{"n_layer": 12, "d_model": 160, "n_head": 5, "n_kv_head": 5, "head_dim": 32, "d_mlp": 640, "vocab_size": 562, "activation": "swiglu", "norm": "rmsnorm", "norm_place": "pre", "norm_eps": 1e-05, "positions": "learned+rope", "rope_base": 10000.0, "rope_fraction": 1.0, "qk_norm": true, "attn_scale": 0.177, "bias": "none", "tie_embeddings": false, "parallel_block": true, "init": "normal", "init_std_qkv": 0.0464, "init_std_o": 0.0, "init_std_up": 0.0464, "init_std_down": 0.0, "optimizer": "muon_variant", "lr": 0.00596, "lr_mult_down": 2.0, "beta1": 0.93, "lr_head": 0.00744, "grad_clip": 2.0, "warmup_steps": 0, "schedule": "wsd", "decay_fraction": 0.561, "decay_shape": "linear", "final_lr_fraction": 0.0, "batch_tokens": 16384, "seq_len": 256, "doc_mask": true, "train_tokens": 190000000, "steps": 11597, "dataset": "wikipedia_en"}
Each number is 50 + 15 x the weight over its row's rms, rounded and kept within 0 to 99. Layers, rows and columns count from 0. The size before them is the row's rms in percent of the matrix's.

# layer 6 attention output, 160x160, rms 0.119, rows 0-40, columns 80-159
099:44 66 79 47 33 40 51 20 72 43 52 27 71 54 34 50 43 43 45 71 29 59 37 52 29 63 42 33 28 43 52 51 63 72 41 38 55 44 45 74 56 61 59 41 50 72 51 40 48 58 82 46 46 72 58 56 60 60 66 39 39 62 29 53 34 77 42 29 49 54 44 24 72 48 23 49 48 48 77 50
086:54 36 50 24 45 60 27 58 48 46 69 25 53 36 37 42 58 62 41 54 59 44 35 50 48 72 63 55 58 41 60 53 38 47 62 53 51 65 49 40 37 61 60 56 35 65 27 41 47 62 46 64 45 28 39 54 56 59 64 84 44 57 51 64 39 57 39 38 53 65 46 38 64 41 58 50 26 68 49 45
107:42 47 59 68 44 32 61 32 46 75 69 26 49 49 69 72 53 22 35 64 48 65 46 42 50 44 49 55 61 58 60 30 46 39 42 54 48 46 74 52 48 85 62 48 28 50 60 31 31 43 60 66 37 48 48 41 49 64 55 64 59 48 18 37 51 74 66 55 63 68 26 27 70 43 34 36 58 40 48 52
092:16 47 49 46 60 48 36 39 37 61 55 56 82 48 42 36 44 41 30 42 49 41 64 47 41 43 39 45 47 80 49 58 52 58 15 47 73 51 64 58 45 66 58 16 37 45 45 31 55 50 45 40 50 57 60 67 39 50 55 66 41 27 50 74 23 43 57 33 71 68 70 67 41 44 69 22 38 54 50 53
100:41 44 68 35 50 35 43 55 62 65 42 38 56 58 61 32 51 45 46 51 29 23 66 70 44 68 51 25 52 43 63 51 48 45 15 45 57 34 39 51 32 53 40 48 66 50 45 43 52 38 62 37 58 62 37 45 54 61 51 78 36 68 15 57 43 50 66 33 83 42 49 67 44 17 31 53 57 36 84 59
101:41 51 46 49 41 58 44 56 39 33 46 47 51 62 49 41 59 61 27 48 22 84 58 46 73 61 48 54 63 36 37 76 52 46 47 79 41 48 67 57 77 26 49 63 50 61 49 73 69 50 29 50 41 41 64 71 73 36 52 44 54 44 61 48 42 48 43 71 52 57 71 64 80 30 55 64 35 45 51 45
095:64 69 56 38 57 52 06 34 55 56 60 60 54 34 57 29 42 53 49 58 54 46 46 63 40 52 64 58 55 66 57 38 56 76 40 19 82 55 41 37 44 51 39 23 34 29 47 59 22 74 75 36 40 60 45 58 30 67 58 30 48 47 59 59 44 53 36 45 46 30 33 46 21 59 46 49 51 59 32 38
093:54 73 53 49 69 38 31 70 56 67 43 39 71 27 51 64 39 35 62 44 31 52 51 37 31 40 65 41 62 60 20 15 33 63 48 47 45 46 54 54 58 46 49 57 34 69 55 25 43 59 40 65 35 56 47 35 46 45 41 31 54 70 55 57 52 48 53 53 64 64 47 49 74 43 59 31 29 41 49 33
099:54 25 63 44 56 65 58 40 44 46 77 36 48 49 36 72 54 05 44 58 43 52 56 55 40 62 66 48 38 59 37 34 41 34 57 50 62 50 79 52 75 65 59 35 40 37 55 61 35 42 56 29 69 48 51 75 39 52 47 43 61 45 63 51 40 53 33 56 73 55 49 69 60 45 58 60 39 63 45 37
113:31 49 62 58 41 66 46 50 90 42 54 52 48 50 46 58 68 57 48 55 46 75 56 55 79 62 51 53 64 57 61 26 63 67 48 34 50 61 61 67 65 42 51 40 45 28 42 45 47 54 52 79 51 23 28 60 76 43 31 38 55 73 54 34 50 63 69 43 69 54 59 36 41 26 51 46 47 40 54 72
092:50 31 49 31 68 49 48 58 40 66 66 24 71 53 48 50 46 61 64 39 27 78 49 62 45 34 70 41 40 65 44 57 55 60 29 62 41 72 57 45 21 55 88 40 50 60 68 42 64 58 66 50 62 44 44 32 60 50 29 34 31 39 51 28 39 69 70 63 65 42 79 39 60 43 41 73 40 28 53 40
095:47 23 38 56 61 39 46 65 37 67 26 48 40 50 34 45 53 41 59 34 27 52 46 62 54 63 26 38 82 48 61 44 55 46 79 54 64 47 73 26 61 70 16 56 75 50 68 64 23 38 36 68 43 54 55 37 50 36 49 76 52 27 50 59 45 53 51 77 42 44 72 40 50 43 42 37 52 42 35 66
094:61 58 46 52 47 54 68 60 49 25 57 39 34 48 53 59 80 30 45 68 47 56 38 56 45 70 52 49 74 38 66 53 68 38 27 32 65 49 31 21 48 54 54 33 57 54 33 39 32 44 40 62 49 44 62 48 59 49 56 44 41 51 28 37 51 45 53 44 57 52 46 76 78 54 33 50 19 33 53 41
090:57 59 50 43 62 44 43 63 47 28 30 60 50 60 51 50 58 47 50 40 46 34 54 60 38 39 41 34 61 54 53 34 64 49 69 47 37 44 29 51 52 46 35 31 46 29 46 46 36 71 44 46 43 38 43 47 31 58 43 72 69 53 48 42 64 43 27 76 43 37 46 62 61 32 59 42 50 39 44 60
098:58 62 18 59 54 38 65 49 63 42 71 27 43 58 68 44 68 45 59 36 43 29 47 64 21 60 64 39 14 61 54 68 46 47 61 68 37 53 54 58 35 35 47 40 59 44 50 57 45 47 44 39 54 51 50 59 37 43 60 41 70 54 40 22 49 33 65 40 57 35 73 51 42 51 50 27 46 23 59 69
105:64 30 46 23 33 66 70 41 49 94 53 46 73 62 62 28 45 61 50 74 50 54 61 68 36 50 70 59 65 61 45 49 66 34 63 56 36 35 55 46 26 49 20 52 53 41 38 31 35 38 42 65 64 49 72 25 32 65 43 47 72 56 61 24 62 30 61 48 40 59 47 25 58 56 64 45 40 35 76 60
100:60 50 39 69 62 34 42 77 66 20 71 55 30 60 64 26 35 58 62 51 62 34 70 33 60 39 68 66 69 46 38 40 57 39 63 53 40 52 60 60 40 57 42 39 56 49 33 77 22 71 62 25 40 24 55 45 69 64 43 46 43 44 29 78 48 58 38 61 47 21 64 50 62 45 62 41 37 58 40 62
095:49 18 55 36 35 60 46 43 50 39 39 63 74 29 55 38 61 49 45 18 56 57 36 42 48 49 52 64 52 19 56 61 50 31 34 53 56 32 67 45 21 35 89 45 47 32 67 55 55 35 45 37 62 52 89 36 59 48 58 64 42 58 69 75 70 40 75 50 38 41 53 39 46 66 64 41 25 53 57 33
103:58 51 34 53 46 55 41 51 29 45 46 51 53 83 84 63 56 48 32 40 57 39 47 79 13 59 59 67 33 62 86 61 35 65 34 32 29 47 37 50 40 47 47 54 55 62 62 43 41 72 45 51 50 80 41 78 55 64 74 18 71 58 65 40 65 50 56 40 47 55 53 63 52 59 60 47 43 49 64 22
109:36 57 75 31 55 69 63 58 23 58 52 30 48 48 52 24 50 30 24 33 60 51 51 48 62 60 52 57 64 41 31 47 74 52 40 44 59 72 53 60 40 61 33 38 51 54 28 48 62 29 30 30 69 46 46 29 46 57 52 43 30 67 47 41 39 43 36 73 26 32 79 33 58 57 55 56 52 63 24 23
102:47 54 64 73 57 39 55 63 35 48 41 42 86 47 42 83 41 47 54 54 47 48 43 28 41 57 65 56 51 50 52 64 66 64 75 55 50 51 60 52 57 17 44 63 47 52 49 46 38 50 52 42 51 39 73 75 51 59 32 39 56 48 73 65 28 46 36 72 67 58 65 44 47 53 54 44 50 47 52 21
089:32 49 25 61 39 49 48 58 71 54 41 53 45 41 61 39 49 66 65 44 35 50 76 38 64 54 70 51 25 57 60 41 49 52 62 24 47 45 64 59 41 79 28 58 42 48 44 41 56 50 57 73 59 24 86 35 40 29 28 47 52 60 59 35 45 33 49 62 83 46 12 47 50 49 53 29 41 36 64 50
104:43 50 58 34 61 67 47 55 67 69 84 48 48 23 28 50 59 40 56 22 50 34 31 53 59 59 48 39 34 55 41 55 40 40 48 42 42 63 57 39 06 56 47 27 80 40 41 52 32 44 49 44 51 45 44 37 21 45 57 42 49 59 55 55 52 32 39 33 68 51 66 61 64 27 51 54 12 52 45 36
099:67 23 50 46 38 61 26 67 48 55 73 26 37 52 50 30 46 44 69 48 53 54 61 61 55 48 18 49 51 54 48 62 59 50 30 44 42 43 47 67 33 33 45 57 44 51 52 65 38 45 44 77 38 32 20 28 55 51 77 40 36 39 57 39 46 46 79 48 34 64 56 36 34 56 52 53 59 32 55 44
095:59 70 48 33 33 70 52 81 44 51 26 22 62 51 67 64 43 60 53 41 30 36 60 47 57 53 48 53 36 56 51 67 48 69 64 58 73 61 38 37 51 41 66 30 45 30 73 51 60 52 57 84 43 24 23 65 60 25 41 46 42 72 90 39 34 44 51 54 39 27 53 21 75 59 76 46 34 44 36 34
094:72 47 47 74 52 34 42 40 53 64 49 75 67 49 22 50 74 50 66 57 62 92 44 50 56 67 46 55 67 60 35 37 68 77 53 51 63 64 65 49 44 56 27 42 34 56 59 23 53 61 71 16 57 27 53 38 53 62 52 46 82 76 33 34 28 35 31 49 41 41 22 69 52 64 45 49 29 67 75 37
107:38 63 56 40 55 55 43 18 35 46 45 28 45 47 39 43 35 36 42 36 35 44 44 48 48 53 60 45 49 40 29 28 70 58 39 28 42 48 38 40 66 61 42 72 42 55 25 47 54 38 49 40 54 60 40 44 61 61 44 35 57 63 77 75 25 43 31 60 79 25 61 66 70 38 45 43 63 16 45 36
094:57 48 54 47 61 67 44 42 48 36 80 57 68 25 58 59 61 54 54 34 37 49 57 58 48 53 55 48 43 25 77 63 27 19 48 60 38 76 45 62 55 73 56 18 66 62 59 67 58 42 51 48 54 69 65 48 52 43 51 42 35 33 57 47 65 71 83 36 64 55 56 24 43 31 64 37 40 67 41 55
110:62 47 36 35 65 39 59 33 63 30 53 31 68 52 41 49 37 32 40 41 77 68 65 53 51 50 39 75 55 43 53 77 65 34 38 14 59 33 44 81 42 67 50 58 69 66 70 48 62 53 54 48 65 50 50 53 57 71 58 48 42 63 23 32 46 58 45 49 42 42 63 38 57 56 64 14 37 50 81 20
092:41 30 68 21 16 60 27 14 50 38 38 51 22 66 24 68 65 68 41 61 69 33 58 29 47 42 46 27 56 37 41 37 53 33 64 49 50 45 58 46 61 49 88 43 56 46 25 54 92 57 47 58 60 47 41 44 41 53 48 50 56 73 61 59 56 25 58 89 71 28 35 27 47 59 48 40 60 48 53 48
106:31 53 47 52 40 65 65 64 37 44 78 38 82 44 25 52 54 54 59 85 56 64 48 56 44 70 45 24 49 54 59 54 57 45 31 34 47 63 74 52 40 51 75 67 65 31 56 49 49 60 20 27 63 57 54 54 34 66 65 24 35 38 49 72 51 42 77 60 51 39 62 78 64 41 17 45 29 34 70 40
106:68 54 44 54 33 50 48 24 69 56 65 58 46 41 49 41 50 29 35 32 41 36 68 36 49 33 60 28 42 44 64 52 48 42 34 47 61 38 71 60 48 46 41 56 46 44 62 39 63 57 56 83 33 60 34 34 52 39 33 40 54 56 15 37 52 39 59 35 67 64 27 34 55 53 56 43 46 44 81 35
092:55 47 38 58 54 35 37 47 33 76 22 46 46 43 30 80 44 36 24 58 21 55 56 51 49 54 49 45 35 41 40 44 49 43 80 53 34 53 42 61 65 48 25 54 32 65 35 61 46 35 30 49 61 57 35 47 71 62 34 46 59 48 55 38 68 48 41 57 46 49 77 57 61 27 48 34 50 43 91 25
103:75 80 60 52 35 45 82 58 55 53 25 45 62 29 51 37 55 32 52 60 66 72 56 65 55 53 46 48 46 15 61 44 67 48 65 47 41 53 23 48 39 40 62 33 31 50 50 36 33 35 37 52 59 34 68 54 36 42 27 58 54 62 63 35 51 64 46 72 69 39 26 45 89 54 57 65 47 44 74 52
100:65 64 47 60 73 56 41 33 63 19 40 65 26 42 46 59 59 41 42 58 44 45 48 42 81 45 47 55 43 34 60 55 23 40 47 50 66 51 45 39 46 44 35 39 32 35 56 27 66 41 62 42 48 52 80 62 64 50 41 23 52 48 56 27 51 51 52 61 53 56 38 37 52 44 72 38 14 71 68 65
088:37 66 45 39 30 68 52 51 23 58 33 60 48 39 60 56 64 52 29 50 85 91 30 25 34 58 40 33 38 47 37 46 64 60 35 37 68 54 42 42 48 39 73 72 47 64 65 68 32 44 73 27 25 44 60 51 32 31 23 75 36 57 83 59 68 60 35 61 57 53 49 37 49 94 59 41 60 53 39 34
104:36 61 57 34 27 63 26 55 43 49 34 44 53 55 81 82 36 54 45 60 28 44 33 55 68 51 49 43 56 67 41 55 36 50 61 52 68 76 51 47 68 33 48 29 64 62 44 41 46 41 41 53 44 53 54 44 58 19 65 40 60 53 62 48 32 58 65 11 40 67 64 75 30 40 47 42 50 39 54 56
093:49 21 53 45 48 45 66 53 53 87 38 41 32 43 64 81 61 36 52 29 39 49 48 42 49 37 42 52 60 62 77 44 74 40 44 62 20 59 63 63 50 80 38 52 43 47 54 51 58 30 58 56 81 58 53 70 49 62 37 74 58 63 49 55 51 36 34 53 33 84 47 25 40 62 75 29 48 34 61 35
105:50 44 53 62 65 61 56 88 47 41 61 75 46 43 52 63 49 50 35 57 32 31 44 41 53 29 39 56 32 68 48 71 41 34 47 56 65 73 38 81 15 40 55 59 60 37 49 40 59 46 49 54 48 60 66 56 43 26 49 43 32 58 40 27 44 49 55 65 32 46 46 52 49 82 63 43 68 36 39 50
106:46 46 18 41 51 33 30 44 43 59 45 52 40 40 83 74 30 55 66 47 66 44 80 60 30 50 51 58 44 35 41 42 54 52 46 55 28 53 54 55 51 34 34 37 58 27 55 55 59 55 37 71 31 66 59 80 63 45 28 60 37 61 58 53 61 48 76 69 52 57 65 42 23 50 70 52 38 46 36 55
106:57 60 35 43 53 51 50 42 59 62 66 28 54 70 58 50 44 39 47 58 60 65 50 41 46 59 62 22 39 41 53 27 61 54 82 51 32 39 45 48 49 59 33 70 59 48 00 26 41 48 68 41 31 43 35 53 22 47 39 40 56 54 58 71 67 19 52 74 33 42 50 46 46 62 54 36 46 33 69 65